Weights of a small transformer language model.
Size: 13 layers, MLP 512 SwiGLU, 8.29M parameters.
Architecture: RMSNorm before each block, rotary positions, untied embeddings.
Training: a variant of Adam for these matrices, 507M tokens, 3871 steps.
Each number is 128 + 24 x the weight over its row's rms, rounded and kept within 0 to 255. Layers, rows and columns count from 0. Numbers have three digits each. The size before them is the row's rms in percent of the matrix's.

# layer 4 attention query, 384x192, rms 0.0631, rows 0-22,32-54, columns 0-95
056:130143138097141111121138138150110148124125146142142135131147126181155063101122105145152128182107099213163103146127108123129110158150131167115124116107158135079098149110140149121086149133154149148121114121084104141123135144139140093130144130109134112104091142135121146116142152131119115177
064:130118199091175164146144140129116137144146138099103131114133142117116153104155130138135165119102136106113123095097109130139152166122107159121087130122117137145126137105129202111101149104154137123100152111101104120142107131113097122136122136092112141154141119114103135138122155107130169137
056:138128119096098106122117118100097164110137119159094126150124144120095166146104147089156084088070147134138108116171113103129107145144096161125124099123137158160099146098133100150119149121117120159163186114125112116130113145175100148121152123141144161159147134120129167100152125096137125113
056:142097169104130071147110121066101107114155117173140154112127127107111161131137124163080140069128142135140162132140099135136142112149121147131076098130118146143073119079175067124122132113147166165127127136147132137098095084136177158151121139135084109127117121152148129113156168125130123079
057:127135140107138129110149069140106158136130143089106128145124135160144123114116155135139114099093127099131115099162152122175132116160133143094118143070137123102098172138119107183048162125145098156125118141121057118122156142108152121130136128176117105163122126137138141134130152086174144092
059:131154162134127147114138126103134136121140138165137135113084125123119112138145107065100122104107144156119143109065154106117118116151137137119102113121107142145078126094138136161125152093153154161122130120116140125123133127117131170094135166120117119148116127143130093122111138089112120115
059:113134121149134093097103143128074156090108134170151113128120116120110106081081153134140061131105115142166134129110154112134117167153116089120085115122136144118112108078133123149175128132130160126141156123153127097089110101123102126135149137073108078110150140092146118125184132138120107114
065:096063141149166156128104110106099113135143132104114127114166125122139167159127112137139086140102135139098112126124147135172090132140170116105146141107107113122157164096095105140118120111114131122129152123103104143092129155151138133132121182132091134101136121098148154101122131140114111124
065:121079125151142139137139137119101102161139126128116121171118137105096154121132114107143096114115130095139095138159156137129179087149128161114132124119126133167105143108131136120062132115107112121161142123113084129166107141165115099088147128134124161126144171135135098120163147155153106126
072:133120136132123115133115097109130075134125107137147135111131113171109100111162101120116115120151137192150137159146115155125144114140134143105139109122121099120124124133157109077112135152133102140127157179111105121148148098147103103110127105140131136093104081162145115157155160101123147140
064:093115124132135142188139143126107144117134124103114152123082122122145129114106132168156155146121136098122095118104121078157119126105132167136131133149121165097150115088084124163148102109124123089095087082124133158103140127121140119125141163116124115148125143111109154131117141181143149128
059:113139123088158140148121139112143077158136134113158119183115126139106147136161116105166090157142108108171095135154124128145146133160106148142128125137094118095165111102129139109103152095100130143140128142112115166152113123138145118128102119157097142160102155136134135169152161108124086115
070:114095115138129111165116133125118136162142115114138142157117144150091147155164169137144132167140098113167111104110109115139160101166119127118163135137119156122156104113153126126106107095122091147109164141093118117128128135129159137129116121204177127156153133073144133141143163162156048164
063:148162151116156147115122123095129147143127139077117128111146101134134116091154134108163140153119101151122133148144138149134091120152140133093105099106113112161137084169117120097135166123108111156164151160125124092128146112133138114134146119121107151118120111166155085150137153059147087170
073:132149106123137132164113094160120104117153113150136121108116180134105118164114165138099150146171161121147110118084089092102144115150124152154139151112170126145127118055111149154163090120108131116093131138117146129105137148129123116123140144129123101136135110118145127123101107143126114088
071:100113169139137175162111103147148117146128125105128147116133145110145113135134128124113148159101144119154121160106074087139158123132145132103111130112117121129168119124172119147136117138100124096127114150135126114083108174120191150119145126168125123138136148073120138145128132217102075115
076:124117119072146102148177107159094096105090098124110115090136164147159119126098148155117123157117119104097139133083138105132118125127143119144106115143134129149113125109159129151100117166145099087105143147155122129108157121108117128121134155134115099184136108165136121125135105123137176088
091:117090100113127142128136145120123110132125160102134153166115124140109140071160132124133135139092116049120129095154151142164127160143113103088126097156112112112124134118126154106102166131155116115129158121147139098145115138135131092106122143115135133129126126127104148172130130135105094142
110:176112138116102107171148102139101119111130109133109109115126156131126095145107160180088117121135152102117120112102141114137125120104123136142137097111160119165125150101157149141160115142105103091092129141106146143075105163114097124108130140094148085111117113147144134143087095145115125084
069:092118144118125120143145139099151153109158107151135103126111085125166121117144153129125105121159092085104143151123054098121121116151161103145101137122116149118143087143077134161130131134145141127143127110081088139133080116155108120115105107138136083143121138099071128163156111125103118124
102:127101129107092210137096118178138093152124130085113157142107128103135096126092133140145138134112123115146118136106115103164103153155156163094128115108135105106162120129147140140131112136119109095109134145143126122112098145101182130141176154103130136138118139151094157140105127169117120121
124:105138158114111140110123145113159147134114128089114151142113090130109132103106111099163166137093115167172159137164122105163133170160136122091121123138109162124168090155133112136101130128124097088108104087187109112143130141118159130133140129132125149144131150120120130154119153131166147133
110:102173149140118156118135147138151111132112168091160177107097128121112148096139123108148136118100125143136098131165121098138103152147101124117107130157148125140153101134117141128094123135148118120122124113149100100152128151118155133161163113150112122159120123150082150164143161136143139138
080:121149133155158107147106126096087157104135108148124140139134092130172135120136130118108118121114109095102143175158080112143117175116114158133138148123099095106114162144093100125164163138153090123124139106151099100085126113149128126126119107185109155099103145157165121108105137109122108135
094:133046179096161127138147155139107116143173132101111113180109109116123140132145113126155135077138138122125140160158147131112128133110087112174148111113112095136095133152131130118131141156106116127139153112155091111155145143105142143126144086149122123183082143132126076112186131111122125117
082:092110144141107144151127129131151123119141108081139095143117136088125139103171072128116097133158153097090151155111097155141145096121105106167126119115119119140131118151168161106118112154101111113153113098111169136165150156081114075157101138144115152128078152143108103117135120113166115144
085:124178102134130155115140152121133111094104097079154139121165129115156107118170132137137138173119145163161139189120149122119129129129136159111091122129111150114137129128142151092127116159183124157135126173038097150139119137123133109130145098092156152139108117103114159126125090146112142147
093:133170103150121139138108144091156136111064109086117129139128151106111126118156131147107085165168142163155135156134129153141111149168102151144099133143101155127155138138123131102139119110157142161132122128076134135141121127120103097147131104099110139094116111129123179080155113140121137164
082:139144099115085115125121152163151193107083119140146127164113141115110160110136144114153144103107125097174176143087132116111143121103097165129121095126127114181136150117116141120085122129118105085097076116124114107117084123134160099149162120154154089077167116091095086178115104116130170108
098:112141130150164151092128140097157093095121129143149140112123143144136138131152143139140127177137104167132138163131120163142107164135130130158088120156101164121148158147134148092164132142164150173154136182111127141132146089129073140151125097117155162141115103115123149114144090152078132170
073:104120115169140116122141130123102190099111119115167083145136164125129133167148141138167132094145131092152154153127158128104105131131133134126126109128157122182118124091133101104118107140127145118116154102156135091085136141132126096134146119097157088081095170105107098142094126132118148122
098:154081108111105125163133147155111125143115106127136114097139147117117170151104164108112128126140146114141151105094138122143165131098124132090158175097130124132130111149142145159133089128117110056131137098172115143073103136132111118111135174146090112117119174112112099136118138129194123061
085:112081196166106142144146113144128109124092150148077134137121148126112124090144119091115123170125115129127144095137139119150135120118141150122101125140101112112076118104158137136157124127146082140107106116126118106115132139131176130149077165140091115141160082165104122167112130128149111130
086:148152113125108119142126158132128118100125107061156099104117153089153097136088105127100091105136132151104121174173114166137115130129104149185103163108131107142138147137112070142149113156130130123147150152111120107083094141117129099166139115091125138120116084127103133101094114109092141153
105:141061140143154081142135083156120147114128129126118103123145153139112137143096168118115139148157174100114138134139131136108146118115125131146135116109148109149100141120138107146131071102096118107107141133148140145096115128136122103104128155107142141127125141119151113135138132128125143076
095:138096123156123081136150094140139127107141132136122103089124184125147156143112155151131108124159141102131153119071130085134130143146113124114110132116107109125137101096123144161150097128126132094127127106135099157096115135131152088111149136120150122136112119140127074128134069110127110074
111:106158116153133163134123159122125091190108121103126165137124132122095120080162113126119129134138112150164115116122080109141111136154139141111119176112120162104147131152097104130082148108158134137124102137137120105146130124121163169155143134136106158145144131122115167180157120150116131119
092:171098096098163116150161109103132146125109117183114093133168167152152102152120179157084115172162161129115120113139135141116134120134138119178164107094159105148102140078134162133147109152125123157110131121132128159097146129102070122107127146132141125138130101138153135088104111106151158112
118:130126132109093136191160078174151086122111088110140104087130167153116120190084156142110131162130142135166173128110084091118136116118142159108114132105132121115129119087119140154109098117139122112108130117149120157115129128112109124116169166162122112139127128139134101144149108153180122103
106:121110131079102118182183121186120092116120086142088094090135129141160102154111137145068116119121159132125163122106123098107139132122121168122120150106169140155127121085139124140088087141086114121092108134155135148120127135091083139128132140133136128160118099150115133095126088121157142099
088:101139077132156093130144100112104105125156134164158121099142139115115135120147150198139072154137148093142145155132112138134113133119135141113111161171154120151144114092106108114110144092151106159167117096152126141106153151127134139127121116127083129137148128186126120129140093073094127134
097:147131149052117111129164102191112110125125119119128109108139155139154110158115129163110104128126125101122134130095163110107117156151121165140138156063184115138131150102173117140133113130131111095109122134118151132114110139088133101104138147103143084140109126146123103139099083118122108125
111:130066107104115098158147085173129118104144092131109094105126148144141144146078163130099117141178166119106118119095111157090110109123125136142141114093155127114123143095141152161120121127113118136100124112082130156101110139131120143117121157124139125138098101123153131106150060115117174092
083:147119147114091141135118110175173127141122136098133105100135117116114182174098096165108146140162151148105118152094125104106099110130163130111130115053126119132119127109158128123200135160115136108144134110122140140110119161151128129122155110102101113111118088157107089126096115143130155136
091:092155134102104134121113176134134126142114133077156167139125100128106140114117099112137134135090123162163117107184119098132091134127124093128088135148132189107170062165108097133091135133191133131120128124125085114120106113124127134132130128113114142151143167107101163143091133113152152143
099:098169151132113163125099152129117115162125119090102167141094078110092139115138103113129165140113102150140119168166127111187106110091144118073087149188100127102180089131111114127090123102176130140125099132109131086149144083158103141161138126167088141142114157165126126107174113134162124134
# layer 4 attention key, 192x192, rms 0.0612, rows 0-21, columns 0-95
063:157127136118149113127104123134177121130093128153113105114163097149128123125155106169110108156105153116186160136147159093147124118092104131166110138145110141093056124105116155111153125129149149136090143126110101089083169128076156145133149152150131136078106144124117120139084111121110185107
075:116165155099097122131152135122121118117151106133140115130123124150140099156104100121095129140113155121094106169114136139138112087087140184097125104108120134170109122131120096130155126107135138178160103106140107118124126124160094053136120119109097151134106150179119132090162106115133086110
065:100120072147122109145127119146106158125136137145100114125141103179127094128127135125135162100141144112098092127110106106153126133115117127153136129112110101161099132121114108122109092126161140121139132164143172100101101120163107109147133137160148107131125126155122153129116145120062156108
067:160075152132156117121126093117128147147121112117125127127133119165158112109102124129086125091148130123127152131139140158159124132091139102101146162117120097115110124114087160087122130102144146186128132128110169137146068103202162191162105115100111131157146145144169143129139093112085114167
074:143101140105152129133094168097138068127121102120132098124175110107145153162094142150121114120132106180056161095160141120142112120083096102120116145123155129126121087089122107129140138109091122122097094154127105117158151125095135113083117143141119084106127160072105134120104113112132158136
075:145110163131143089129096120142118093120109118077157151152123113103143162144144151135111138129115127144136116136106137143138166115152104119156103127115127094173134127123202111144084113128089125107084167168120078117138193150139139093123136171122167056114111153121135150114104148117119153147
083:111154133144123133091125126120106113139144109116162123147121123112145146136089099142107101140119115168110137101141126136148126104144141103104052097130131125117132142117131067137138141109114150147126159156134095107147170153144110109081142149112127142152119107120163100061139108099149141149
070:115152110121129153099083129146133142111143119142157123122119152155111143140182134170130159119123109097206101099105100118112160142105136157145105091132118160124114165124132138104147097113136086118131196137129065143116145095126153166106143137083091122105114117129086173165131102107152162129
087:155113107167087115171160131147153152123117159134102136130134124095105118124171141091144146124131122085193146147108111110140131140120115152128154137135138147130092136136088178114123116131126102116140137107132164112083117133125145113174126156190166107146119131100139167190118179141092130096
067:157170114104101124111142099097107142171101155134129148105109133148156112132154120140103104117136085135103161180145146156147114146095138080126114162139158121129133085120129117167147150146111145116142101132103148124119122137126130111114083104150119124071159104140177139144120134133140154151
077:152143099093140114135129119134130170115109122117151120142082170128152176110132158144102155094101110099150127103102114110112162141113087114166137166122084134110125154142078115143091086148122105092099158116146073116125138106122110131149137128169157115170135128112134106150124115103051101110
082:128152118119116102189152150169124125147098156167088144089120162161127110158164141087137126111129141142182140126138107147115099126125122139128158121119166140103117129129134144134099105150114085098137127119122148149111108128134111116168102146133179085172154149105106138177109149127114127126
079:156153126118105101143164111148104102136129125128119110102142086178123084148120152080141138136138132134158137136177110128135169092126128147140092135144148123129124123131158188138085126133128083125122121145079148134086093155115155127182120154146135158133161139131111143158109111119157134098
092:134107130151178137103135162080134109105129114139113114113157078084113104110117123102147102104145108149109095102141176153128096152153164105105133099141104077153155126139106174126111140103157204114112149137110130137171129144113135152131103112090122126124136105165154108093109142120140142131
098:112172151135064131203101112142120131177180095131140122109107157162112156140127146109148163170100153091151151115108090107120140116155116136116095154134171165148183126136155147141099127114139087146112142143164145140148122124156111115143128171144126099158136134099131147149140112105131124089
081:163132132105077121196176103131134133099141110132074111084166131120124106162123148126151146113118097119169120091102145134135139118095127138055119150141191113139129089127162137159112101097127095099089131138104128123144119132112139130134132193117151124157173133162113097132164155149149159119
085:162134095062089163188154129179165110139160072162090106106095146126092150164121163094124122144149118128154163110111103125118109129111115139096125133110174099120124124128177116146160120099102140134136116098140140141105131095144127109142113207168126119138114113155133137155107154144160154111
096:189100135140143132117132144118096091128126122136106125135145122121107121122114156124141177109104107132091128085121130175121116168089118155082109132148152099087178100151125126125136139106117156094109137139129145122096151173153143152130082125100139121151103112143143119100152113097130130153
100:138137109115068135173139114201137081127185104113104093100098166180111114172077138131087129126097129125177142110099098112119123123123116121116111174113175152120128150141155145154133087096121105156087112116173159121131122115123112120155163174116102114155139131130133146158095142177146172072
095:152104139111127111210144123153144113111151105145113137092129114131102128171100139097072139140140139146151103059125102131118131126116136126123096109102161090121132136130156146139116081143096106128072091138124158145112109089102107125129116189141105172125122132175131121117138111125156178080
097:100121110128143136120136113155114129099125124123114117113149157164091140133108155099099109113116098121150133070161136095098116131070118154066081116118157100147137132152133118130117110129137129161090116114153150055114161131121122153137126127166157136127107139121122097146101146142134139122
107:108095120166156119054123123086100163101118141125146145149130135153148163149154086134168120107154131143085152152118150145125148155127138117111166129165079123136086165131112147100122151117111150125143153097132119125127114146132162121101152081133148115131128147090104112137127154183085096142